Each number is 500 + 50 x the weight over its row's rms, rounded and kept within 0 to 999. Layers, rows and columns count from 0. Numbers have three digits each. The size before them is the row's rms in percent of the matrix's.

# layer 2 attention query, 256x256, rms 0.0727, rows 163-255, columns 128-255
114:480567461531519443445526567487521557417420519512435548506452506437522535366491511550510533549585406511422470501560546593515480461519564540587469444485488490526424517498555451438509425461500523497519513478451503440549547544523524537488532546458533396522443420599456389578505468483472524489434486403544431485457505476524508530601463598471467541537489396372498416411516455556505596497445
123:482489523488435545516517575592460501496513560418446479556546370515518550482520534482519489532529491501542426476431568335484392466452410469454522514436470561523547530517511519508435482415475507538491522414490460502592464437496480485443544498506438618559459529437570559374426503476550474423485582525509507471472472456425485512523490449622525422462504595468496347460416486467557475481506
094:479521484412500398539511471455491469429515466538534580491399609472500476454524546486443489512441484496469502536572420538544602538581528564513466531504462490538452479427556429466574521552534463472454496524543454451425464531502490562539453490548534446505565452519509390561563448476457565585597431520494559439506502567537499499535548596473482456537440467538448559449505537572491549489478
077:543458577626520619489480524574478497565487546501463411468615443543463482537488455502575486405524512549527553511482542557504475476543463406556527475492488496496546557546444502558442480460471508497546454512513491528543526515452509481521537494499514517493455535467530561489477509555493495406441458468480502482458480442528603539389492512476524540462527459471533502511507449434478482552533
135:510410527580468564490487510581445498490492571510448498472592368547486493539506454518543511505513495519506535455455572461468408487439412417500547445414519488553565592524482554525440428436502497527552442470514463572594523493470501435471520508509461600531460511475539545402450502536498428389446503535535437535445434388447519450504450472561565498512542537464533357488442398481484505494541
097:407487500492518445540395479531496554438530473481496559521502471449403508469547472505455459615501476475520429465555489441542451514521486605510475501429547577635430449564554521554559465487390463487547458517514432407485523415537576494456478577527528483542492436561495434509530578519482483516490507541458498542446507478545502477519508555476545494359463510450515401560381518609438547372462
122:442524487463515447470443494507500523412481411455502633525384537477447433381547504483521503589498444459416509521488497532487506574527584569534427531445512569550404496487536476441538448519472430494488445553496488412466489419569495586463418506542495470543516465596471469556553493493478529547571432476514456517483485543478529498537517553448529459470441498506461465431523580599523596443491
107:517444526639558563508493531570468517547429546488452430437630394550449523537505441520538538468531539529562540438476590466508425518478405426456557479451530488543549543575461559578410487431454543509556456465484478569552512454462496423487556512530462521526452499479515560435421496568545464393438530467526485539465503418435551507509481448541545532495542533462540416545454436485426462474502
078:422480512439441513478480588520493578452525521491472511538527420527559531475491582481443513555527521493490465543559541406432383527363464500457485525445481562507562362564518488501506487436539497517488510405480519486469434452512504464431517534439499557542463492496566500433442517493542435467454603580527451518487442515525509536488458482553569545444500518458462393472499473522516479508439
071:513444505545564496484575470512476472554458497456561469545550458625467498512440517519574498434513462479465589435456569471445512558442486432476592471527539419453529566563425525510469523493476499508511433457472519602560500498446499396515568477544465513427540530497519606467477454533532473451428486513472510529527404469423595455460486448447536494484579468520488545555530587445430525508522
126:494483561579503579447517524501467545501488543450432449471593345570443535510492518458516508486552526538498548525429619435479379526429443460467542470422522541542507457586428573593492465446444560525544413404454469518554550399465515482452578571499495614510475524510502574435423547561553450368390503546496455563503481464422600484480484456527572462429555569469513398531446493494469469499490
111:492484521511472446526538530501466507441594471470443505482597342521532536556453503465451421535545552510544467520485642411486439478477532480523453598426535559508484485566435486575539447435504519436503498443442475482552522417485552489452536546394483542604416454485472499462491552579527462423395616546503536437540502456483512541465525452576534506442488524472493357402442449469499454534484
094:471519520553540426509496499448494551485514522511507504605443567403509543448501476451508469585512388528475438488554444519554574534457491595477487502518536494445474465509524424516487518528484500452557614488423572504439459441512543544402514488526428461378497368538479448522646484446488528622551547516549510479426461470555521416524525568410469474559499454452521523525457439594534548459467
115:524530509415464488511553477495549429503472485501538577554455621458544460450499469444476493521478491535491480543535420542496582485555593517555410548544472484501455490440551436473543517538500449503479493587504588443421394515535472537537519470525508468496534531558470464579514464417423597599599451476532460451573582594535446536480483518413423479457438504558502598391551565527528439566508
076:487519567506546455506571490413517562488495481492549461503466532482568425501402466502552503443592574530478514551498482578465512480467596545423446481535430423349447536436446441448460455562581568483564534532525569500535470489486467577528513471397462527506467496548411437484482466427482567513523460471529541435512426501471577384494557475479480491649533446418548546453500516427486534543447
064:524484424503605550519542493459538460557426503558521566430550545470534473542471511522578562430603601523489522506408537618444509531502553517516492540572413435517515528473456459413472566481542573494496482536475542483500573493514485442540473508482474457572494493527504498490434437556469538449431470507491574507593573511447541480527559479536475497531572551512500517494499575444555476538572
096:529508517513488463425539497466546589454570534587459447446605439497408566637508475546489490441428545442547535525514527410545445471503479496446468513505566444439472498590417634565443479479510525436507560375428427504550562454481497553497576546430533581522453454519491441469448586528540476411386519531505529541520491477490519481472474539651582442522527530446557392573368351469528504408498
137:491527525549538462504446466522523475509514481473482619549482625429482457491482490494494505553468485507506473517545443536527577493617548550540425499511452512509430500403615453475510478536522441479510493549574520421396461563576453573498442452500530457485495451571450436608624502480401611660614407430550464437481568532591494523527554551410438468468474437538451563439544567536475531512475
071:510485526643530432479420461469460586430472415480532545474480554530474489429429469564523555462555507510437547484521495556619580459532500520503545563552502439449421659502488435493500375565508557463515532513532523491442503518467509467519506546494562445500533554499521412527577480429513530477502474419523545455502472516548544495559475565518449490570443509424584492444481544458559598495495
136:537430515585503586494543506549481495507487542506494465393573360477553486581475496497517530427504520553535482516485614480436402471458463500447467533459483465524570463578404503490421557476526530444512544400448494520576570429466496486509507487422487590566391536508496476440423491556588494396414518506525423472554493506399558498504474387566563517520532565430545350482452399506485459538544
059:521543562481458474496438501535536541454520528544519551520518461406453522505557491435436465528479533500572499511593431478534481464425477550458523466515513541388522449523568616407551496502535518531498520532426414434468527596480520591429448566511520561500527527476537503459562547495509566449551565581511422537525585549424324459523457530584592515519547514443564477534458432452516484450490
101:540444483590634497515518434440613589560546475554581471446539441478453519593481520459476494433506540569544419526549390499519458525532490564494490537527513526459526401549436519444550526508501564476491492442430504535474553481463534562435499551428452511572397431489448479493500504529549470466427455534482500566518569481452475468597461499509472471540514516413569505534432415527458545406491
084:567459554604509492470486418497533492529539495462561530379537415486456503556446535462451443504488546556506434504515456497482458489572522520521459528493483552401482481576512489512480480495494543558479448454434421534494526492401589540431465535431581599546531508524490454561513535457498501443405458502522422521588592508481466464580453538534431481453481553408503449516492372498489569514448
090:455543431386508476541520525485470494514478547491501497565451491509496533452567497490518521511522466431446532471350573491374501562447461524502540406501513532529515508445557583545539629429424447538446463476479540517592528504589524486510527462587496466384554486464516567506534449517543480493539530573489475478435456416506570395522529573440480497377568499565372542517530520533517546548509
086:562540466405560510470626451476503462546538501548499494531477558450519520500402498502484535475478532573378518475474536522521483541545470584566489507434541482531481429517451463461500598528533535426548527499477485447477507336513459484496536447512439511547456399487498440480403453466508576542579505535489581456561494506454559460378576432451518432545549432578588500447449498454355455454551
088:567538540461475594488548524525472530556511495634529432497440473477434478457537497562574523463493494465427508477391615599465502556498517544409496529477503528527481566488498572493473615459502512455499510473408491456504511570530533556511465494657475533489512463506502516460478475522520496493483500508505510501485579532424633517501428526535515519470501485575463465490538450564485524467555
085:548522536452579497559600463496459467475540488517436469543499526478568474475446460525445513483492517581471438506558541501464466509534479504513484498464525508565529468532414466520440548470516474459544538509502468530520435394522477510479517473459459534595420534535429463430436438468552576501507520513502539370562487415405463476382507388507563498561500536543583396407418436450399354502420
099:489488562444465532510510503562534502579510548528481564477584418497498482547554429561416584513468501546571458490430544426438465448508466482547463445471485565625585536503506589494462583438472543539507439517514462460582531474585541500483497499491528553511389577532460467489536504575559491440540482558442474489547513446428505492496438529550552549433488558581365378507550452502471520583474
085:528405547491569591626462467526468409534500445480509535454534436546533434481555509525440457472432530635501506497468515488536472563626481517527500624510477555489492504523475495518515627447540483515486463551562450445491488450474472530478464459544536557602425600513496546476456430504500546446457466515552511393589571443495434517502452519477583444502496638487482465479413479492475504501492
067:460471498371503456478470511427527446460591358394454581601576505503536585391523542446479478568509552488511502489547568502452471498498458498524546411506483596567488444525537478485481547452542501487546558507641603494511501579511554573507550561496511436455530618474467475461435525462529525518425542469457446493542539572476484441558521519529516569512473502471564552487509586498519563475538
075:564454469525424508482535541558419498475553479574482445444534528411488542498510512538445520541448451501480460435467496441510494450501597588576475540492467472422497531446496502606487508539536480410460452416416520498442484504476522503522491544456459507454549510505486582574556536410560477538559515441438504561511514574494633590484446524470498474461451471514507408456432500488439469509508
088:439502417562427447470559510614440506457624450525428504515551542456506608425520520393450500481562531550510438490579537433454515474550509549525528463619490561442457532511462541563467481463560515546532600460484452521492512547476524596533476561446554486492543548522455490581522483439512507564629463524514449556570572479462499483597485403482414549547436494560480516462457514558452480399483
086:555524561568574580533560525542452590520476650464531419384457490500460464521498474484547551372527484488459534555466473500503507459444441493458445464539501448522503491567463506499518500550507459483534492428444480520562483360475507412511527465522466570554469537459522453471519464437479464473448457455534460577424481491498529483476461472509529427399519495474555396460418420534512479517503
074:508486567554534498512539468520567491552504534458524581612460471474524525497540534500536538482499537449453544623445458475493519551459524490448503532528435595545523483473502519447452567469403547591471513573508556491512508466471497494567517453524498530472516463471516466506429533448505586499506376595513549433437464418550356437484520625442442536543534452410554576440570502500441520497502
082:466406455496503442502505459585517510429550404504464587567516546510592554483559480540447512537502517546456554412504470420491510531491524429578510512570556512586525501449527547573451404401541477573558534494516487471484527674506556639482513486551559465460491508488460464504399480421445510544467504570458513514534537446515460445537533527567457558563447548482577472405515407580489519453482
080:531564552500481562496460590500485536514446572495470451479475428480402443455417542509545484463512505538581494559461524572515545487474489548374474466448428526406552551550460477392554571562444514399503595452496546490499482384499483468504425481364483508541504459458479438474562505465479490438454550432600424538422459612493511570433473459488509374515561460492514497572463519518559470510538
097:581514582513525449555427526456508503513457523468565492501487496522472438433452477564531507485538577484400583573411429640480553539525435445467470478464402536514500530428490437415557528503427519537494510439540549448578500409473443458535441481537476553522440447457524447478583450426504554439463456500604394473506441442458429497551501509550536375495508469450558510458476487468479551521487
102:393498546486500504570445500586524534510575533484549511508392453447546491397566485474471447417556482497548571525601404408389526479474468479482590492557441507605543476544519541554508524434480429521565509493479497506483532520420513528534452500521497421507525451422489498566474505450494463562562488539612451567364477485547438438544491419422506569431486448410515517545501561579459526489480
097:466424474492439385489573478494495584420588373564531520592533579441535460475533407464442642499523580622426430438546491440432439503523552445539454576511514486519470407499445433486475485466547477503534557516560477401538503580547480557422526489483462540521511473511480497527459455440545457504524512534564579570541505469448568498553490485525521435489503534506485447451520427462487480403487
085:573566520592568514510516507421465469559482571508497437503447431560436487500475522470530481417469529486571451576413500625472564481468489514389529504469454485394552529557465490379527515504406518435485463496528491575507492381438549464542462542407463495527503494447514500458485474622595516467471456450511454491432498539452539500515499513491456388495557492431487550572445561555561443543588
079:505489363542496532513381505600520519481550484489507530558449504409523506395426544486414526507610445511450502467494443448443465530490438503595539507543462521571480407465466466511509451418512445508570543525485452482472409601497455642491539552551532464510496556529554545470510489378457542506598506523572453538521537389551476573551485473502479387381503496517570505397413505518456462484535
067:501499566457447494482500452354515464538484517510510414503540444552501456533526458497513443547400472505537419564504565493541462429529502532437475476442550481457497525546565504461448561560403537466489465509557533509550550338542560418466472524465427513463479450560433496489505476591590490463454542424497541502507534570414582503502519499507546520548589439506422474619554564505570533511442
078:553550496462488550477451557546460519569519531458537519495436387462436490424487499453496480435530448514602492594474475542423535515468451524449541475414408537389469476509489452428529522481455474503508488512512452508495451509495529512481498552431506536561486545506508544478531499495549531442529462489523397542464479392517545562577465527453537399414574441456415484504470530467539450444499
089:476493520455456541477461561618426528582545511506576543506434476449475526408418505469546515388567441572621501512442537573422582459420513540467555535377463592373558512462460437504527481479523460496532536498467518473508491527464534562476520548457547428529492455494528549494520540463475497522567454497507467497398457485589451478498478499495497447457533501483508469419378432541502556473454
092:388447454528539454573444445537517423491543501435464505494481533448557517456489501452485469568560463492548519480614448508507569488487471460558544497585447558496534528471543546563504422485495466493458503485531514549489467611383492491550527441551520460522426453543491503586576497479396486579463545494442583478503502545522420464546501537493444507500338510422569555502512489546534504557511
101:474518486537423475461481473576556524476502448500471556530506595497521535444496480454517572549499492499389504469458495440490475508524543504534405462540501530568462495456515422444565444487595500505555564546544493442470479525533505518455512492432527456424551587538440414550449574360518537507609551518527414447539539539499383586487515536508472524533480542572499550342522523452516470501407
070:426422538566514433519501478534548438500533471480504522515546472549545454523425478484539457502494502465492440430462476588484460496486502470473473521358472534476522498527493517484545493596466605423480486481547532512543587503528509375542412516528443486513480548510526435470494467471457374469472470448493587522416395456469510435508560510521549576588518587470547522522540438453452490490460
126:572545510545503473455518525413521561499479507540479461485561429566479499562527425462554520445474610538441526507457527535581434454467554505401506490451572428495516488540398517446521535553421635488496449499444488465574544372477486459479572567492384603518498577485491499415428537495531515362456535535576566544555516469405519474438514475549555465559570528541496394570471473413546488514535
101:524483523543520547455460499566429461546529461504517537416514475533420510492427638552516405475520483431570500498464558449419516551502462526497504536503444596439484572490515559570459462441524427535457505455418479575569522570505554493480402548498589466517526425475525559568493497543516501525514444459457464470452455396537540551561499510517496496433416554452471432561433493559436503458461
110:404499540436488436431443532502531526440548453460491585544459494439470519415547495463504448590563476462462444515511530444514506438419526559546528438461467469525448462490558494510562448494539494435526548512577473517492517534494515504520508514544467477463538464545455413567587538487444463536483512440571416520419479508498462477507488539433471502471452471430581576369532587548550539450492
071:410498482492474507510476522370523550466529536514489523501475467494526438492479496453496445567556530419522535433573510539562517470446496463489538482549444529445532474463515519510522544553469500433531464522497635502470572439484443436502473480481362530514506370408500424445558425447469431484504546465625537517442395510502473344489572515472499525542564509355489479637536508531630529475606
104:501552473583545492518469497464491462562538468595512583452507395507530527483449486451475482488506545526515426457407530435529449422441595560501516557447542493534554552464404532495529439471433561445528483480464538465466539476471552441526571573534490574565496535635430483514472562502554534373491558482432510558497532449419547501540524530585506536480482475416603366441363398541476477524477
077:519562511473569582524508472576497508507394591483588536507533461453438524502518620531487575474468466483465582506553411537423523580505441521612562419576501460503484558528509560440550518457493463651440490482439360531566493544487549569442563520522596467435560466445526568551505505499504544496517516606510368544498607503538515473553437420487514389407512472590452477541490512483468547508483
094:476458565586601568496554425557525513510577549537610484460539430478488582445501586472514560503530462556522481499495399483417516534489483499543565439483464525486504480604375532539516482433436495540480569419482482530548575583536593526497476555519528487490437494464492504496608561598487422450445541622544396599414520461518499355570397467566544473487538461483555536648483416582451473430528
093:461509541505571514489437470582534523485452525451536555492484436423432571424583562454431485544488453521397504515516443481382514451467520517578585400527462502492465513491508590534572510424480469601446491461522456553544579570474541525455482551450506470435569461515476527544624511542463483483480574490518352556417553487462438377550443506479503484419549473486583530548529497534499553475492
106:496527511537412476562497477455513483502485435460417536583504526498515477510494374519457480475576509464562520552505552524519458506557509495439451617511550527473460529411512486481473458578522452434572444544588528490500461537444437491489518499485404530588405553572492485503428446465521537514549462441415641443566486520461531558434513549583488595597509529476530497415514503421476488567508
106:578461476460480453472543466534507474421479439477463468503538587532486551481481477537572585463457463525551475535464497533505438511511506527552433551444590521555456483552491493512512452480485466473575538469523502469458515570541590449485553504529528480459411591529510472504400561498539419502510455579417525436474540538505554544493570520513516490559515530602521488378517456504437465433509
096:560537501470435421554489478520525538465542511480443527521614457571513537546460495468535548439625494502566522582500525526508404518489498512519464597573503542451443451511426578499491451520483494468601499480490514508503467597389499467583627544546488498614397582453549446533467480424538459429531463588496586478487507452411551593451508462546506580510493555502556453481464430468496446547573
093:546511493524499533521559457584455473561555464512514487449490479493528558550423457464511549494486515526571513489429499485492512480457538438536445570447576520518582497534438524499497461504551493430491476478550551443486454550423570491499545511489536555542500573613478429515391592515530485458520474521358512500509484537460532542477519486597489509475486503455658444378382415500452429551458
115:523543554563523464508401499430516460482507450501463502560534451448479565563500457452448467496607517440379515519436565523508409492468568570489476549533580455520462558498483505476566483582525523453592389523577504534538498526374533466461506571490417553621497583545533446503433460465566494439515453425467504491483494537448584503431486512565536623519476529467590488374416524453520521489446
110:505525487487493488596477420505479485530526436525505535424558474484526493589478504470439486483575500486507544427448564487396492569533525401546472559615486511492467472503500552579467507535554413512549383468616514447517449582476505516483516518444554514601546495503498472502447472532501508486582484503480463427513469488461543501522473518577432529386526472495541488458402476438506458534501
093:445471535561507522416451402442487450445479447454532482490518541572531484498490466543568402516555509455503502557447477544511556498469591491473496444469447470494466606472582487477434418507511538514512489551573608498496515550541511509506566512540414512475454502555465485442475397519525557510553458476481492425514521573507546514479467561479498557407450508437533514317541506473580506536473
098:509523474508453468486508500519417551403575523635489478573469470401501430540523506422506524518566527496454455492525550539513468497427472618470477448396484502484542454482516473587593509510498541446418552469569459494466429567496486531496520542449486592492513466453494647424496571427537542532513459538421547550453411458543567394551541472432507423499523459502413494449471520468575445432532
090:532544402525537544444484488558455589534476609531553518371486462484522429575538454486499510453499496519490454544608622468568529499448514502479474450494499490529532585504525507500459456540597506464418495538490572490535490447476407419490516535456513531443489367500557508438523457459612469509473540536502532466522523450530434517520497494492487591403543509476495433444517532466531466506518
101:624472475518454454585570558577411615455530488513430454419588500445499509553402492519515534413389515516535447457495478435528415502507482490489494500380497541547602533504467478544517492565547471455538545441470434491532502447452455527514519504388550524560480520538517570513519564511470515511505507480536549543527520483521508455490546522480573473502436437453538474425482462448485507510466
082:470516557536462417606510581468544463526485527394478434519500525503395569451464460535491477520514492518542484450491468459520493444513653430437520458553498542489522505503514483441441447522488486544580525532463463502483512449409511441549522456457513534453478422487496400552502545526515548515446461499537483494502563442523457521477462611476488549568520508464537501438537489558447521560425
096:437501532543510459411440456444475469406575465528503518510533526557542489529475432591516454535544593518366477566521507472472437515448567466519483469415457546482516554455557500451554415481558558457525526542551572498483516540524484556482538488608451498505449529416423511470496465517442580533591464506569381496480383460457477374504532504468498479475501438422486502456461509474545532529512
082:567501434491482514527522466536473567560467555481452482456522454547479528478520587415491555431444418512533511447554523498511533496571427428521471552522501539551495545590445535593459553546509474536486428480464472506498534444484554408540390514459559527471578507621593468576485507525571434460433525505438518534519602536511465605455500503507499452487507544554428486470521429509419473476464
082:494439399462531496605578577555550561486396565368525463460492538513479500468513506447498561484431474549578541513461420544517522528551497460411560508491490501512525447504521462550454483488499438525530422492473383547574591495443547447503490431508500544497516418551540374511511417495497460464368515489484562549540588494549517524576500586554584456583535549522499409431529418551415489488489
089:491445483590482516430492433612494542539415536488531490398521446560479541475499472544438464513492485498480547533560543554503528435488532410424539475498514545564542578523561568517439438455494428553543466492472479585535561469489568411499532509517518459482486491577507469504564434598542444534435556539484512573462504428559608452560455522481549561516538534466536461394518536541494414535549
087:438497504450472473447526489543470559439559535492490508470495509493488422579487405577472442498506496462479467503560463471490407516453525515463553383475467457543534540452556468480519424451538447543527538504582580491521471441484477415437483473588409511483405459456417525467550572505467467522532502497541509574543450386481623389522510478477543567412524496538536436389519518484566479484559
097:546498442526477576505543575559466526570395548422461473431494448524486479517545554502542550443433418486586550460534510518518522520542463461385534569487522522554518533560460537551428492521399440503527421463445465572575533483401477414545466526477499523496505497592535580473481449514603409451407497469421573558539582472538504609475429554516577481535510540537432486491538497457371453490561
074:410469496568534506467499535550512489451542602447530446490421458470480445464445450582444503439501502551595548566542482546500456591391509468382585428514464487533540545469494523433614388477478433560550489497507549504511516466461505520461586442522549466553418435534453513394512478542538511534513469530589471527430513454486554397554448511526556497507453550557621440432445515499528478527529
076:580552437531491560526533492517407518572387468523485465382482469443504543525525539558506554465437398385524535359445592496489505546577448565486497561514470445610476541553503558525465532468391470584441450441464464530553527553452464499557468509542513476504514586537520602527486489495483489469424564459423613485506495462528516576445485495552529482438546482536471537532518462536419463417509
098:560492479581476585515556550547452585477445528425482452343483457553475527498525510487459509412466446490600572438530523542520495505501465446361586490502534500590466598526473553580516465447427387633501433484422414552550484461432532420502495543518501512489470489618540578509484502586531398471417539543456556506495579443500491552482455538544587486535502519596489488478521516510382389550467
103:563469456585478591460522508567443585538515561514530419316487420515522515582464529464472510400489485507568551479467535486516510524461543430420594515479489504576533524555421538508492451447448482504536517476415458549563570478444508499525499499529484513492438424573508546493448546553614394470397539529477541588524519408537489505506437465540516456536512495505523457478479396530421412531498
078:420523583485499384546439476511494408500523505442568495609503485476444521478471494458510427541505444551528425568483472506602580464406477446539510482541551540408511512477469466395482506525584532388489505507497609483490515419518573596551489506487530542489440375540488411504435526490574519509452528565521441497488487475517584460519504457410512544424459511401513503495429498595585550466500
121:482507552445506397505516457434538450464540551464429555715485573484497497470499482407484477516575537534499455573483446499502473497535551520547471460586492532413515435439534452429521537527585491457498514579541517432444440421609489562388521479497494515490494475523472473514476464515465615517608436475512382499596549573443535466493500499513497566470469546569503515377515578502598527511459
082:533465512442540420582561493463555432532512469517512542492450525467567422454461576485512516560457477472478458438482437465418509497569457493602427521522418544432490320511476478527429537528573564458523635487487565417501504497574544585459430489465505506529535527452496417561501491523443539533508436501562472451482488519491630507571492529565453503581552457404536554544516536513420566513406
089:479526473369486506555590516426496418474623466513480533561487524498510427497508459473536438536479602539516486503531477510449408480482491510564461478551500396485538373504449483471524543511511534480516519513504471455567534409536498550434464483513426596497520525412524533513517470505439526441530514500623472490589446533426479439461535527523534568518607469564508479605480477459428543493483
148:536526416562528591476500517561503556509523526537557469308523417527471522552485522505556519475454518471556535493535548474486509531469450491454500519458516453557489542563444555524487457437432558502451507375407489573557547553411509478602502554466529495496457509505520499435473531530527413456380549528504583559488511437494459527458501423480505362491512463455495471666450404501411467507552
122:416571526502485431480523477462537455433414482531512554677558591521524525458525420504600545604581517519477510596553527524489523481493541489574448534490526445479443437448562446456445500567597577404498444577573537528449491527521471495449534492515478511485541532560569432517534500540437555527529501502595450476547443590489466476463580528446434561490568493527546526483507558439620462519563
099:499398533523466456525426444506504523539514424599570428506555439606513512471450499534482463484483532561468547533459598498483493454476519404505489535434489491541492560554484547465519535503448536516495441385532506567540560518418496459426560535503511507472461596416483572460543538560562425425475576558658495546490465522476459470415430431538551529514509591481476521659524532521537511414587
107:461457531459484563525521583460448537555556448489473516346444501500535521494514530424524545502474501561520429537423436461532539552535406594521523532521529425434554434492454445576532524526528545462497614475469489517528483442537527520594425474500494521544493489431472427480367442463503471483513527430400608459516554558521549505508590505502431516464532534484491459412485408488435528541396
107:413495498560542478529483388504650424467530543516540419597517465489507522551471463395448554462542564507492500526466495527520517509452500444508524432470560455440519453496547531391545467506462593487454430444530525529564525538478543513371589528504484517512467492488485478498564497555573498448450505575532440609479476551441503351560489394566495446536508502484570531557424603484555477425502
153:494481468545538517521502493564567555483492550536501459507540408548502535547462500495530518461508567542553494499445579492500456444418508461494494415460536436501507532606428530436465497454421551467477447382468559554573557460471587517494583573530477519509443475472475482512513560539588422430432530594646420615467537504450515381523493370501538438481566511421499472640430486593482533457577
121:480510480599512533593457491548564493460452524525570477476504442556524521487484453496526560530541559552516498529471563569505546481464507416495498468441521411460500585509519500476484482445397533460503343374535497563547544491464539499494588508475492534481478497464536488510537557531534414454402548528643425567486522539459525395481526409453491424449575506487515481641451548450570509457515
137:533519508447438533460555630540413571552512496432474575489483531463508475486522538532511482477474453514544447492509404505464515512542447520481552519511459576509502505450519480585502518525561377506577592601493464451472464515514509497559421452487516416530483433499521496549454448416482581559596440488370550396501500408523509617450504579459523519557447456469521490370554432452392510604479
126:552451464399493469483641469505439465581570528431480483411476526386473495534504553481423519439414444424466506448514489467453467548591477530480569456544515507527534448542415474546553507550544427538537606489475433482500483486462451556456456443510465526532542471531449504475414430441494474520535467464403580387584521465558539524537492525489505488521514472493506455402491426498388484592471
140:430518516505417569546556527536476485466543434507485462429455486467502528491461582423482565478492438506537407496479418527486509581520456499518544528531601473402521491452502526540616557566547485484512596477537447486470499516551540568442411502506474473574482448432572467543427452391534504497481556507369571495538434514545544522537474537548456446503452528527516452443517429440459574507395
151:598429543405517516451526527491414513627548504447446540409459534450515498518557552499437466508425531547490474524462439429451514456547495564513499531507469568513558479504459507553431497512575474521523596518398489446511422460532522510520420471466546530555507509547391474479456491513492531522567431440382570424568545469490485576531513515521509501504459501435488489389491445512425425574444
144:539481554468480554523526552529411549488495466407492590452489540531587515436530534511545513503493494528553499603534439483444530569523512507531541536569504547421468562416547487561528532496517435487538522493497463469458424446495517545589439433534529457523471457475566518543389500444511566555577453449433486428520545468518488518471586557450520526529500536479476459421559473464454531510409
124:561437600519539495512441503439465489574579454467479424362451435522541501525569495419520508456435617613436434564423508500485479499524537522451455541517480484402587471518471482565487509510461567488500490488469516467538462388441510535458499530509547628594454577435389566491376518478609508405551421480519496487550476483460527497542515444561520514488493538520485481402448473477484476520434